Weights of a small GPT-style language model, trained from scratch on English Wikipedia: 17 layers.
Each number is 128 + 32 x the weight over the matrix's rms, rounded and kept within 0 to 255. Layers, rows and columns count from 0. Numbers have three digits each.

# layer 10 attention value, 256x224, rms 0.145, rows 184-246, columns 0-223
163165095144062156086113120128112141101166179132103090098182163135081150098154119103149152121171113135119103142172163161100105081072106140098175130157157140124126129186086042145163110145161105122146144100073122140109142187175159105077100128114138155129096167072127141129102121101163101144080165147169151147112037147107130142053148135115140130113065099174083148096165089206115093170068152127219104101121179123118149148083071173153141120118085137115182137123187089133155081148152154104148103117156115108149095130103098177112135194138162132120185171093095191136162127087121139133119134104092139130069094114099135112137149097100150090145156138146123089096109142201106124125161
116120123066120122120168062186112097088139142091151084154072145148106174082133083067077076155138096138170134085142147101172144122139185085156114120140197128111124164165109107139105141166208085158147128110133085182155136206129115167086155113101179141164101151119115133145089154135155137143169154104088110068150168132143156088149107121073168114142134146082131093107097145103185135106087143103072115191135143134124115129097119134145195090095152140153149092092168104199182159101174069131129153130141166130090125138133139129133144112225162138160143128132078088157160121160105122112098138142133137132143137144154124060091109061138114049079144147105091116119132133080096118175146
144150107107134061151132115097205150140129125143042132173107133147126074191175099072197131163108122109080162079112117104107106169145102130109115145160129142117134119138139108114122163142156132186141145096125104127114093170134129111165138095121126167095178152163187178130178165107131123086158173115128091151157141162117153130193165178121186123155208143096092136091130124124093093172129104114120124142113153100131113158119117101124123174117131186096165139118136113104130109148141161078154106056146045155144157104128206117121058097098146078074103125132107093097051149083152122120090138126156108150087120120114123150169110101112131122129088142055102177120180124150079088134183
050113129097143094098157136134142107132120111161122036104055184112153120139134143110162162118109051124114227096092162116132154148116100114138156170143167115154156175145088090083172075192121196132136127102177114129143179065117099096139119079088221114096165089115162092110202152212091107114109168188115154074154146168143118100108047112098118163134140093100122107138125163121107125113139156164136161167132098178123132146115147126118121161073155130118136112139086066137100149156170062143155156136154148142114077140137110139114081141131146064180135088102164174188070117116205118049139080158162087125115153161182127145145117133150172174089153143110087126116061122126128135095137
162156099149152094164156162100162155155158117153160092108082124168133070164084156150199164050063130115170153049132120132182176104113082158158113151072127147095159093133102126147131114135098172127099108131104107143119076080157113123160111176134085118125156179041111083128146134145148178085102101067176141151104086126133114115155101147139152112146134156081107053112144162167135119115128097151129150067153124169105150102161163089156158137161116133154108085155104141165138171114148134148092148145126145107147139203116151068134068076135147068169128177145177078185159130193111153145118066185071156107106155168159109085094082111125104115110110135096123126118135122166185141070107
151117173136162140121117190098128125082108132146146120152073111065141156083122139147142114177088107058115148117095138119110132172132195107138075100083166132053120137209160128156158167110146159133135152093173171081167102135070072109126090112133193059161073103150133172143139099166117092146151166092117140102138156123106126162157105185093135183058129093165143144150128141174159108085129115068110129093100125058082078095134092121133107168105127103100050147111074159138149109039092137144158156128125121116141176113076147122167106087125098132180142119131126123160123109123120148053132122176134176119106168154193134137113104168149160168153160178138125143055125106138124118152118
180114093130131188176157085190147131131098111116143117123119151140105108117133083122101081118157115075088148103125095156094154123100085067106081120166196162024111122109125112102192119135169113180125170097083099169089097126123146122092069172131158165137115122112138190175162198111118151125117114084109097158131184077087092119110127134113137084127158132072133174070132178138096169122133083165111146108129118129146148143123113086076169128130085127045101126084223119232154104138135154151084073093141145187170173152113071138132108084124131126124115118093158134103143096211139068133172155107119178142126185145104186121085157150177079161136125099140195163150126144153121140129140
198115102171113128121162131126177095114099094142183120094197102096171153129125153072153145154152154173163094117172094176158093096110152141165145110099106090079191124155159154105107105108121153111159166153113164148141122079091151064109129103151126202116144150193142144169077135186193147065092100137141119129105092109146144148162088096065127175134072153088080093068094152129117015062104062100149124102087150123090166129080092181119171077122157146156134149136128146051039134191107096086130140148100138103151111130121149180154143086142134162150133091113161154113208158099137128139131092141067146078155135102175088122061171128124112079164133118172101114115197145103152176116127
108138139135145109168191128168117136160171103085087118152073150092122105134156165079125074103119154037112141155161098087118102121076117151103158117080094135142144150145204131128142154097152175100164081099150132133106082138139174075143160122145044132087151145196117112093142199094113129100173096155169106029144131115077068153138137124178150140079164128181116123092126115082096171112165202089148076177102121177089160135196168136097194114124125113131126141116134134109168130192145162116047158117160118112162164116206102073097114099093103073103144164155132166051113122100187168137206125096159154177088109090141051121150106117168126166101079096126120140109155126084125114126127
175101120111125098151109104088141104134150056111138216106151086183140157095118120035185128127137129094128133101129139130135137126143133118118117122127177118128086092137133222130144173076110120194191128153087117109064172125102145089128171162133155116138112077120148141173092161056180130147115109131181172109147065114173134084105183210156093148090151157116158144166159088130136119133169163081065172137080160109113114147112130111075122169126151194111139154173160099050139000077191087100083056140152121176135183128130083105105139112147168098073142148049096165142111156122102122186089189094093089123174094132091121098136104198124122154152149119109095156139126110111132119152141
148140094153120080059136181167108139155091149108110149133198133147147162209150147124180165120176078094115116162155118120161121141126089095163132063086100075174125151131120122109146083139148098163167106125162139140063104109129121163081074112124167142169099157180087137190132107097168116132160132095117165083104103085101128161143089097124082130090106088083111068109117155096161172241096174072140149158093153065145184170147146156183080114117107163162125155103179115110127145125160102093135054139119118099158084185129163092097169115100121130175191157124154102148115125123137144137124094147144105114142183066166097155080099135117103108150145167092102148116093179076124134126119
116180131123155103120152103128086119137098133116152088083091063176194091178135141133138157107099149101125141108106147166025097163133070132123126142077152126125104159069109131157166096081102125138176105146126123150140082158109130132139174177208148132178135104108098139130149124092127116117094106165143084081161145155067099100148166112130140136152093159119123124169122101096084106149142122126111103074129121068120145054165090143122117135129108082100071109159092158149169158117084181173113121198110094104152135095041178126113123164148118186162070145201108118145153139092121121202143155118130137175109098130145129093157165074166135119156143179147104109147106104169134126119132
096121143148155186123169189094154087175174187125134102102082094087152089196095140097127085174072128148143120119086187091068115099105091086146112149109036181133105152094143106115107040138094104095156164096135112121148125143127132099194185114173110113136200089175123079174163090074145133141140072076113198138138107165169156142089152134123086152125103163119152150189133173111107136144136107188120156112087039159093136098189095126147054153190113130127188133152166171129104110133099165129108116102120108103137106080072118226103136093151121095159120128098093131105077164117128162140122193112113151143119134245121162119125097173134125162166084093125069159152100163088139130124194
162148166138116185143158197099146175137085150161083123168131124088101071105130110072171157081190111084115119100138149150094170150162146135183152180173159152137104119077146135076128122130125124113111115128094126163191155125121140095111147162172063156153133109150118098162148183152127114171069120160096062083111142159139103099134107101178149101147137105145090134134146108167079137162141069147121193132120182161160118157079131122167122054123118132047085130097103149136153150134185055161105100127117139122120080115152156138167098136122138129099127095163092143076115117079149169085111145140143082104157163092108093119111152091085203138143126082144126117111156169201113134135097
099147152109137074144125145156104106117202143087139123095110162128120071154119146096165146108151068128125139135110110095146105154121078157153135165109106087131034065180141128127160179055119103139089198155126072097113171109162184123110164105129082178158117104148123102155184053130122066061154035136136140090150077169156106157095100134083086112107121134175155132055158122179102114125058102137132159132087121146148145159125147218112071163144109175109117146206127116091161107137140135156119070129139103218071118146161085182141179173143140117173124140135117140164139120155100195110179156059113142080142159165122121127176088116107151159146148120145092117152083166156096106165114
164077183116084143146149099117134056116162103104120133104193120130168120173119072124109139108134134119191083151115114201101128160126100169114180075120138158089104161094155186152066085160116137142160113123159132088148165123135131156126114099146088115125070188135116115139088172161155181124144133094124157096125181158119157102139091168135100090164119116050122068169117121126125172117068119058125104105092110221151086194109053136102121131095097085176098101101132051184152144102159107178113084164182131132195154109143147092132155135130117138149090139138134115150154103093162149122140168136109099147177135201083040113132049124189134085132179134152103117136143093163123088128143
153142141111160145140142130201100129164157093139153139101186134101123092125143105067076138103104078149198198109124065092066093105099058173112192144192171099039075176129093153088126205109122084116153148075136094117103119183128084124123173156077148130122127125108086169109107153104116142086156145128126166147137147153031158094062150140089071111113125109130091131131205145133121103135157156151139148111148129125142120110101128164179178117115136132079106101104132175100118169113175118155152124136093088146103148187154103110096121116147136128107100198112150124137155053176157144166143160067139053121156150153203144112162119171126143142157134135158137151112134161104054169173060
110171155136089144142091137077137125123131135135142084124162113125117087137147093074149116117137167158140105147080165078118117127150128142144143128111134085154149118104146158122067084196141149166146148143172109158164175128155102148172107125103101114166114155083147120120134142155090147123054064202117111123137140069040152178154164138131133134120133150148116120120093174175162104088049102140142097099128121116146120140187161124099103132111111134083142085172156136143126153124118134130121164154128144176195107094083095089092106157136064124141099147164150092100153130140131145123137109115154143187064159200113100145151111113170182163070121171135093135130108125101114133138153
136148164116164205132125089102162160166084176145173076125100146111078080102131162155095140093197146115116128165124115132094129089100119126122069086116138134127175178049138149204153176073074091125183158155180118121117111146127087186128064122139096106137169128195166149099170132164094123145120147130080099143069168159108132130103156105168131122160162110162130135166116131169170107093168142117157052136146137133115119109182093117097113113121130176174095148131137154135128129127124131107079102136090163186145170139123182118099077103164161108191102162112086123145178099149114137102187098125158097144150147054151140103137138175168181053070135145081168092094138118108094173074121
128137152092136066164154110115114179107181086142144166132131118160050126101124173166084086117145135109173125123185192122154156154074133159135106136164176145138164209120104116117157172166121134160104122125101071102115149179079098183145101161093155124130130095111143113171137201107116138154137161115149110097146108188154155100120088161100159076120111144113135118125122092145142144135129167155186069135148147117159146072099106129074082117098106119088143139119098134127195104181135131160104131159089097123110161106112088065147117158119114187145114200123131103157094154114182065082083113112146092110104073142127107107175127151120058178130153165087142134096080124096103126133138
125203132078115144228179106194174093123106106111107073151116120116122147109089114131112147123118126068135133127129169084058161173106155184167126012056144040130110141209187150077139155113092081162129149089124128094172122083141125147114110175153173156159155089127079152122131160132116126070127154134165084102135107115139104126157163113128127149128102148172195116125193093121159128171096165103117115101111211150108132103172094142089107112092072123120117099164150127166131076127121159122142148156130126108202196171134089126122179109096136129152101140097105078150068159111145149153144125109134099185131089174078091163132135124148117147091076157166100124104133128111139150165130
166092141140191101152153114125145116155104117147113113168130117131098143104112128130212155135136096115104142136120158146108077131182144165080146127061171093138136142090123153153114162113153093093141147122161119109128110155193142139158132144123122138098108136146118176140132105075094170145153125135143093156160196055144144121125133119120161146113150102160104066062102107059083106165164161158149167162122180142151148089094095121131147101072141086200068187150155056101091115118052147129167059157112167164127115125140144137154116093094153118183132113103118157078191111157110132151108138175063176061124127126114141110099151115092102071097079115036129105099162174165151119077110
187094137094116079118136121117102103123102204162143149139123113122152106187088123143128130151128142122133146149117100158126129158101146124154139148102141092129140173128127143161168102175094105092089055163137063097119158158158137073041138135162144167130138120112092159131157079146105201174153131126089084123119091110116085087144167080087142097193142084136082095081128124168200151120083121106080140069101157095120140095094148113154107110175151152138142119186136119160122133150140109074150135141147090113103204179129175086135102136125127138110147157060109128122130151135161121126112034142112118081117149120161170165114118164187148111101166100111074187156145170117108155147068
118109095170105106113094139108177169070081131085117167162132114122110125155169118143141130150091129109136121091106080137156107142077146155102162101076104190143148153066148139112089128107146165160184095178078077105088138122204112173179143143162106138097189118075133141078230145139175098124131110121159153149125141111139122147062138129137110147090127138090138170076136116161140152100137125163062174138113184132141093078105173131179158135147087088091111126069129115142113062098132186079142128078172136151132195080130185106149142171161120146100103084179098131128146172168149192158165136081079110129034092106112122111086154126113171130060128146104120164096120129137141202150170
120170141147120206174133099173131206075101085083160150075154134145103123122126134094109181122151131099156165129123150125134120111086081160096103147102083128103060069146123142135149126155135111119180101098128148115097180109125129106117172171110160134155159153138110088073091046103091150133124206113096078092121175146118124163120188183148141200177145128128158127094166186135162169137117155109144116134080098110126116124204105129107090140154133095118134124103094115110093120148106095088087099128126150120184134140154173117158152158135144146070206118103138143112105075129134148072140167141147150120064137171136176117132108163103165070073130125149139179144091059146100093137067
125166147092154174134164152188064190189166076186098188114053098148110110167149154092149141116158152124124107182102153136149134081105080161113161114079129119135187085137128099156123111160115154179103144120176117108151126141124158145137122144176110115127117164145081141167112128137125152137139081125146133152121131172106081111126135104118087168160143090108126128116090150111153128104122111116124126151134118104167170095183134140122143125137130135184110079086109102078077124106119129114079103127125142110140106104094112143109053170202098162121159143076116086143109115177147094105092101128091090142123089149103187026131105153154157121090129141098175158151115185152190131100092
147147137103158129149154110076102122126107128184133114161109123116142086172118161117187126130160142087094111114146178134044181077141119126113090124119161116144160114116117136131131232094162171095110155193083121102121120093113200124024076070054176201156145115166097108137103162078135132079136110046121127130150151095101145136113133127088156121081138122116168079150160175105144152152132096135109124156116155119147125129150132101176166117117098109096154191177176134124177133150126157110113120125096116107143135131168157116079174148127121127154214140113131199106123085127109081111123114108134143071115136145094162090149125093066097117118170143192112142109144004127106115111129
149092103080126080089134156076149164173087163092166173192153182158097143149154055106147105198123099112206161119150171106074118123115219110109111112123122136152097184102029165164119104140135092085121140176128079155073152176178117128165097125122172088132113067163063114133114137085044127100139150092144106162075148159133106119148152065139133149115149122078191141178132189190054093145100108118189140183181155145140144068085101175178097060079144110206123170108099142097090136106146122136076097068165077126129195124223107168174194130183110171119159124114093094112141120164150139101152137113163118127157063130145087098150134101105160195114147147125102110094091178145165099112128
089186086112144152087135120130139138140135160087098072161154218088144194143121125147117097138131091036091133172146086100097120149130096103125118155137114167120083136212197116121083098090099165177132102148108156119090121160145156143098144148098164108160136124151126154171158093126185138102103106105137089126140177097168148082140060114184127205097097136108080116122156180166174122143101133130084131134143117080146141141129133101147132120078193099087136106117097075103078092102163096101200114206134121162183143117125146128088130126118137188089150180076206105103095112110200113090140142098152078150088062153134072150174096111107107123105114086104154161170183155131135113175131
167106140112191125102168223076148210098157149132113151181140118097163107185115072167124106084182142068137117118039104137122109073146137166113079128136124083139125142069137123241094093154123159119109100069124089153142135161127082129082061066099156136135084118054110148128126123069118079153105100160141137136187115124131064137140154161136122133101103155190168098160158165149073077138120106177156157196151192136128166143103149154095087142113114109100166119172153137121119128089110163111152101102099192115154154095084140127180131078117129145056119129136078111105136101083143138130117177091079101051201139166142116154085099172157135096093150119137129123185104158131141112142114
118114139171148122104109130132129155156112130144162196148085083115175180138137154092168142104171128098127116113102093147204118136181195184142118091084133071118112140130168147174141141113142095140112069152080099082109114156104136219138178146099173091138155138174065089090096079098092102136127117073151088115091149143141168065104110127147152123100207174134065156172175106055098106146130076151059117149166191119106051121128112128125106078096180153113150103132085118179076151185137149160125142159146077087126138138126119174149155141106100094087103110088104063122175187125145144126101139158141126089178085150163075127138177149049101109124150106162124115128163186091132135208127
162111112156145162126132187150135137163111083150093057142110124068167128153167080192151134109114109174136173130146107081163088163167116098114058088138176160142169143161061116156091153171159174106143131129126135138098097110106150104144142033076116090166117186139126157115169109097098049109097092166161140103105138092153096160099122076147119104065110095137179123055135091136136154061086107147055164073063161157110146140101096102163125207128090069138140127184088155117132102130196165122108116089183089124180122152136148163160128136143083071145136130170147084094122144115154110058159163099099151120122077152052136128143167125121132148103193158123182156142110137131132118161163
131178110198152134139162118081138074070102122121077198144115138130171065131076100101133148172045184092086126143113117124153125111087109125149158129170127155112072138175143122125069109180198052127184040162090188165180119154096185097080106114105124091150164102050143165103096157149107057173138121081159159143075117151123134065141063108113175133126187126155128097155179150153082178106162127233176170099098181134136156122146079178153115120103084174146107118102112127182073092116163144200119157130128160154137147074098108187108122151154143087166145139161133168150139104180176094087139123154128131144167081089118147100107138119105164104149146099115138074105176095054076103127186
132066081105099108143112124133105152112130158146194161109096111145130080167157179130105132117163119117091147143156174126102119124082182130096114107164134194168143116115139161128106158147140071133114188133137124088157143133114096150119117100166168139093173122131073155088113104095188093145109079075089167121078118121160146138186137136171135131120108130100177099111112124119165129154096097091169097161138165129104075149170119147148113091145167097153135135166114116157082161107064136139134156099114116104140143138097107127082137133049167128147145082162185140109125111157121140077126087179108122073134116113139155082107201162126143117163124122105126151139126170189131144104150
148170151128130088115098101132101130093109042173095175166173111162169109139143131094165161136163128136130123147122081111107148135129161143138159146084144220158074141130108098144062134084107194160079186109150109185153142122100074158100143109167089133119131098134158137089096183120126079107167115100156104119167122139137087120134117116100143139047144134059131116148123175082121147127174087129177115172104166119132130084168135096150116139142077110151123108156136115196105052131103112095132157131146115102107129137137131142132196110130141091154151130177056177148135104147088099140140119161150143092136148076124143139110175081132153106105136056158144177113135125176122131066167
165144100115153089121118136094197152101097090162061117095071139110136129066119142125117223169163149137127171162151082140082079110089096162107122098132105086089159116143163134115160163163135114094091098087128127132175125152119180128172094193170076166126060154142121108090144164180098146140094112168122115121139060121102157152139187168124103150104146105038080164120150153107117167148140177153084095158105089072150165145132139145143143117139161175147159135102168107085128060152099130107092157068089145157131115102147118162144136125111120160170143108100153096195122091206106130104083126099101157129114138141155116116150095068113150153131132120108149127106146141105125148090141
149146145126113114113133134137158135182149101063102078093129107105100121194132130129227133192125131082152151151083100158031147109141122091133198098152054150152071186157086122157151171108160136196166119163151193159133153109053092083194135115083105104136087089058144125099116119160137154074095175102121067179158122047178148187132108141156106111118112147132093131127089130126132155111109146169122134121141156154116171107123122125130107119113106136082113164091082099123132088129127111080127113060155141130082126147107107204159121109147142131114199095180123087168107172151117161128126087096138106101128128213080145132155129123059128101131160093135165130148113142107096147156151
141131111141122159116145097196116070118119123098138155164113083164110126140137166147124131128172146170145132143123093104120037161130142115136129082119141018115106112132121133194085099160176103092103071183153107081122144163094167114124120110176134120104128076141114104075156127158153155137118187063099133136122182126159156145155124115127129103121146139104179121082091089132166104105127152122111121170126126149120116172180112069126118174139117160134143153056130094135136149118195143129198131172139172133116113147129149121113202138051127105180170118131081110179062062106125162158148100114124115072096196100093133129119140157142130073126137159185035118113144166147130050192106
187103108151107131151158132068128134132106132101124102090162171174116135122141115141108113118129150157109123124157109114157110114145121130127151157134136130151127112129153089141145143166157159089140133076137163147120179155117131112125114095128111108089131108129131094171123109139102145093098095132152171159129104144129127143140050084112061102137066120096112146117094100154111115155127151148143100087156132151073102140108132070129055146124122140138144158131101161168165156049107072098140155084100138150101173149126151058154160132122083084119121099164148192113129112190133112035161109130121115094072114106097135148159130149148111165095178110157105157158216120101139131158118
202130143125130144146113112169113085098111135130095092134150150152102083155108139109116140172104144170154230112156153074134129137130150132118115118188135165110076118104082158039111096156075130128105165140128150119178126171108198124125144113140124122121137169132096127163071164182091142097183133164124143126119125169133137103088098123112082120200124107109083138172171142115147146051134129163109103116085142149128140114174137089081056085105141194134130159115077150120109182114080108101148135117085131108082118105084202183144145099132096140110092153078158158162076112102123107132092089180136162167162154171071111160141130138133193129128073123110119110109114142131091157101084
110126147115157177100126157121088144170151137108162109162166100174126118145181092133142143158115112159120159157145158103167168051137126194131093161089126148159139129126140130150143111147101158136103108050124091110124093122129119101109099082177137105158091089065098117107151086159153158088091109122122131161141106111174127113105143128147075101186072156125104169135155138185156139168102183144097121084102143124131215141117126081133124153116143125082149115133138123143098083126124205082083112155119076107142161076123117145155114088132104082145167098102102123099108112151118114123137111150140114161086072100081103157127162069072145129208130150131194153122096082149201134147114
125165125141160197108138161145145053124181148126150156150143091068151150150118094073037127138139141096124147048095125153153147100081143120118082153155155149129138126113107138103177162109085177124122155165109038134113135165133155145144126153147164086123140130146148119146086123154132155096175096115118067171134093140149126069072119161126131139100186131146090072156172107094093073057115097108149108108133121128134092105120131177208097135152156106183158170065094116194133172200154153182158130093114108087076149163159113098150083072134158147176111098188148100151124110092121136170150077116123105241131170141090105092124086138129134161092134135139130134135138115137162041140137
142130120123120132139184133092178189121080113132118150157140138135060146149141123123080112153150109082138123127132089126107114118159076099141113150155129148125103152207116058132150097135141140109131059112124167136126227138161135111088089112153079095088101121141088118172130098131105166121120099148102171093154130150114165108121088088126142100148122089131137128157172137079156100156120094143207147113105163107133146107158128164126102177058191090153194118078152153170169143171143107147169165159157146170142112120098165119098091101143152094092076079124160104137094101159113106151156142141092081152156134142147130149077128090139101152165163167105125150064144127078128176116147
073089158104139131123188107113130117146084142131125154134144185149133134191136177153079104168167154124113129116117064080154095138115162179094116130126155181131114166096133175122128123111162084183125152188170167093089133088138097111121180176114092119091134130091092145110110165119125122160167090102097124133157124097152142100098139075147117102132104128138129129208121102064122076127173146125161133167118139137177090210139100121103144138135087089104117149174116115124127132154110118139090148116058119139044166128124101069087079128120098109085114124199175156171122070175191147150199084128105129079189139194178145142118117161111133110156091168156146122157112089170148112105103
096121197143133184110159209115159105202183120132176036101182124100122121118110154106143117190129184126161128138172137134138132105118088138183153198199100172142167100149147109134086156172092090138149073068076112119154094129080125148152111152151202093132153172107029116114134117137127101139141183127138153148094076134130124101156149082067135168138016121151095134170165139144124138174112116144145134147091085093163098122134094172110089107109172150121129103135164124130099088133135090134137150126144105056084100116123146127091094124148156112112109085142060153104099117217153096145164132127112094120123127073158207173160110121098150148161070104082103122103150117116076103063071
135088086109144135217121144127118131103115120083125132092146121124143108114169174104168132200105124140131154159074089127134098110175133071148152153162176120120102119115104196142143149130117145204145089081145143174111139195151119106140117086134126089089119133123140097121097143161142092116095129081145144126108070184148108101088122151100116062100174148167139035156079099128163100144171117147142173131128085099152153148101123156087133122111109096132140160107169117137187110139155127150212115203100184074065107054143156096143143093140110117106107148116132143142153132105190162176110146120135108090104116087103155152109136193138075092148084054147062069092197134164084188139131
132108154075137104139110146129104158133087136142109121163142123168102154160219034171080134101121199164127167135157148121100172128147170128078068110083169149138115141085129131165094107108107129127086126078104166162093107132167168159122147109134143111112112117087143161121129140132112129119131150171089149093114135089110133151152087134155091176147157100102131092155085115119123085106143142160115107144134134125134142159122105123128148124108148115164151094125118122141124119152100182113097088153128085104053099162164141154184116191118142153068082097058082089173128113129094164123138186145167198108168044110125095081139144116098078148071094107164155161132156141195160113103135
123162190114096103110119166131099114094163117176112107134122190137150112147138130113122160130095165160150128066174162056144176100121107148126098082182136088132147147098138055112129152161118186128079117133151136153098114120098104096106110126107125097095145151146203149148135120124084098142168131133098119174099141130120112109101125087092060108136112105133149072144113133157126129137110133158134151131136157112147159152150107102178079167105185146116134132124143132111134098116099136155093169084192155123090176124131148146101149138148137116056092140162132103084163151135179095131124201133178147121160153125128087106161151116142098067087138085169160117136120146123120146112137
074095086172145092116155174148143123108111085077120122152127142123176176125103137177139105092060166117112110140180141146157144135190154039119193152197136107120173083077131094200136185126156176104154197127160118075117145100164117049150091115115174104122132170195151121127156065110111142090112092182085155106134135112068150171129104165184151134161063130109073126079194129078187098111086130160065162084147134156190163140206075118129175099134148135087090085129133131103130116092152162096139098199138090159186117136136151054105183118110102097086108129150125062141148122085170096174139132054116142176148117152160161082140134174121107138163108117107181202177185131116153141105107
189098149130105148199154143143138083100121136139138117124168096142138126126128110147061160110131120116124141110166192133158120126088123160150129188123076089135096165100140142117160139141158047099084115110123136169172117118044094126173121139086118179114126154115163184089124091142108140145137188158118120089094129095107052171123114133101124137156174103132186136127169089115128096109131169120211171083150119147109091141111133104133104073123096130103154156131104118144216139116169150126167108150132088152018160099123185131086101138057106130144164119143133134158140096151148092120119170143145116137125101080116147144183129125145132151121135104128191124131067124114087163084142
102079144117149139124123116118130095119096158071133106084168103107090140149151091141130101104136142132098143073119110120150164168165068187145150123062118069143092206144059151183108120132166068146149100138075148108153096126119093087149165092107178118106107120146147150141170147141156148151114132137169107118096152099110163119150149118162123131136167136090153120126091100100092085106137123141132157089113149103142137082145132130124139125131093181102200180110147074140078162074213152193168137152142179104106112118130145066138116115101144096177110163112144140165091127171129083176172089165160111123147130131079137140117159158167079129139154099163127113099090099142118132172163
139083120134092110087177122113091147134130089141117109116074108108084073074108154085120170103126130149131128116088160100122221124089193171149141105167129159092155096131151130137167108145135160056121137146181142137174129059126105105121104091151105146062104206136138079110146187096073162159143098139117120202171076123099105114150118156102082109116169158103133147093141199227163148148079162079105086122110107146142095176139142114109123175185177085147066146105133157102163174133115116168128074110152147163119149143143191091112094114087113133066105184152187087140079119056148105152112131183125105134116190176097138172154119126165089143193133135072091128174139088112129101087173
111139127117172163174152151077108106151123129194094147132112062118104136153141104110064123112116147146089138163148112047122077118081090198158151144076081154078153203093123153132110117144107093127183118180112082180115165133082166094140155100112124137179169166117107098133122086138111108115139179057144165128141036115161088083143113138087114069144130118126087134144078114115122166127112172109162124151126107098122124124172172092079110133173084166084159113100177132096129055106113125094105076108111168131129147107101082179175170155131106106228073122125195162143096176152170142163117179146154110149117118102132145154089151088121096103140183133094150137078176132106117143149148
103165168134101100040145089080175107087112141175012128117162165161171145133092112130118111122120115150166134126123102091115128122152159115163133102095126085136146157149114098159018144153173162112178117174202175140100138100067144106125109133087162110138096118142154132179148114152127130173115156181131171059139105169166108117109139109093128118161113126087194153134141101137075142088116136130080109190151100120123118119101083158123151126161166078154155103192138130126091104138180150125108125110140102145064143097154104155146177139123076178094126137138085176133125098138123108115129117081130132095138102141165103108154123124168076136137142095157091145131133111146113144146108
147166086192103118154128147121151109167143149141104107149134120071110094066143105142124074106120111169079108136130118133068122134140121152145127151189111171125146131150129101197172150106166081130172112105132146136065108171067121117147117131217206159162122112118109141156132151140129089148099139165153078131133097134121168083127148126191166085137134111113128149184199103144182154133107109115092121083126143173060180137091126160169110100075112116142157096167136115102100079179125099160165188148111112096099102097102117099054130079130147122166158167122196136118133087184142150117145097132109128104134132102123073137184109110026135183114101114080149137128121135130088060125137
082050156128106173137075121148135129140135158129073150121154119144142156139116136149125109111145208157079113134122144141180089142152181109123129090121103140191199119144130110146145128076202120162119113151133093198160165090094109087102154122062124140131207156115154130098132116056158126078104120168123150144123198109129091130112110142088141143071114108075167144107075171155106089100180140145134083099159114113090147109050120124153141174172089073141182105111119084140092074173143148136161148140134132179166135079144113134133154098165138128173190088082167126095107120088122180150149120100152051112156124098130089193098164166086062104145121072177122136160119080115165142106115
126095123140124093067107199117114141145122090173134091203121157154118111174170089076180148084121108101133201128103078145151125155178101210172128130128136110167156121151143152133162133132133084116137099129161179089150102158127125163132139155147083104125160126151103103144109122118088161110131159164129117202178109160185085107081138032088118038158114126091134057085142130128128145121117154112135146187145100148059185166099084166099155064112148174105118146135072121135166122140102139117064099165128154107092117122137140087106145093171132140093092084121183141117136166203143087123080048152138164180115122096072053134114132078084190194106086154114127152159160160122162186064149
198119123155150107097112094124166085131113086145111168115079108172067079125117139166172143147138091087130140166118117098176182164109089135120148122104055154091137070131170114119093179133093132137152155152188206162209056147094183119121106127129057169160180145093121131130133116181092214124105128163074154111132209107098117198145076104083111145116121103102182161154105127157136188120163127129136113071112104174159114135162086094143136117098170162118136059167114146106043165088142083142115161115099101172164118080133192097121106127041148162131093103146156080083173060152131076102081204115135156173110142104080171114176159169135129137138090095137094071156142121096098095130149
101094122134113111117182101131147154117127121037099187173152100089155141108113130122170069113070111117131110151115139129143118195136181103153097163081137154084116142145179090194072107145180127133164138148138151167155123115101062112106127145121140210166135155096118103185142154156109155096139112142075117122120129121135162186144088114148096169145109079121149131156139128101146165114128169130161155123141060101142127133150116145130156117051189127167136153171102139172145134169092116110133090099109162151099093173072164146116140128084177168114147108137110136176120121184143109089137081099138156162134158097168083124134114130108087126150092094145132115115168097117119149167124
126116128142077154088119129126113166143109095131104052094140153159072107147141096091173116185087108133111130150068065135142122134144128140115171133111189163127111093104073100133126123095128160123143112182149097119064133135067129142105084055129166125123128158170106121141206139186057130124117149161163244159106087134141116144103124125110101192139174109190174097119158092177143157139150139101056174116165095143118135147086119135138128076100127113122144145115155132108164078154142144198105112129147175144097117174073121143147143132157098140120207111141145097110096142091088155116114118155127170166129123072145054160123123157166121235132083066153144073134108155117131112173153
131096116224066057146120120103106111109122124151077171148140157129128107101128105161134098111084144116187090085151158123133131089098217122112123126154103103194158108210203161109145136179152131150073120177168182111133112091062085138138108104123159174141153136180126139174125141121069130081140088159185136106102139032094154115102134140156156157165119126130140157125139169140144184165188179078038093117108149191100131165105143132097119105181119106113136115089087113103169149127118173123107063068102129102140114092160102142105069180162114119180082091100136153054174162187091140055166206149150123120130058142107083167129118137103121169176090115129137105116115140084174182143078
118116158188133116089137184109102166166182118158085111167160136157127119130154103127104113140103097110133118132235144098155139157179092138144150138102109178078091131145144121151098193158124163136107130135156139127135116085124146131135116156192124117195111084108153082048114057171178114132058064129114067168164108119115060114145118171114100139171150061120141135116181075143121127176097052074160098195157134132158117131113091087158165084095063126084143150143130178149124105105124136163135168135138104144144175079112114194157122154119123164149050074191091150111096109101130121129112134083095135140117182142129091121111116095168149132125120136169137108108155129185123144118129
162116112152080203169130122044131130159157154157166123122101099154122093192115128069101104109150106110091110091144122097147108111144134061143087123104125124088160164129114130161156178209151079108143098166092132115078173195143119116162049137061137097116156158128150095198203126101146125156077094096127135164091091075139131133169109157147152119155114167118149122159136106144091122095135113145139076094129110099121152080119073116137120102140171150071203109134105081162121144103193086051186165129101165103115148132141185179119127135107131144109122080119143112108125106141140132135125164079167117131191172151162151140057089089101137142125161143217143127072116205094125093139136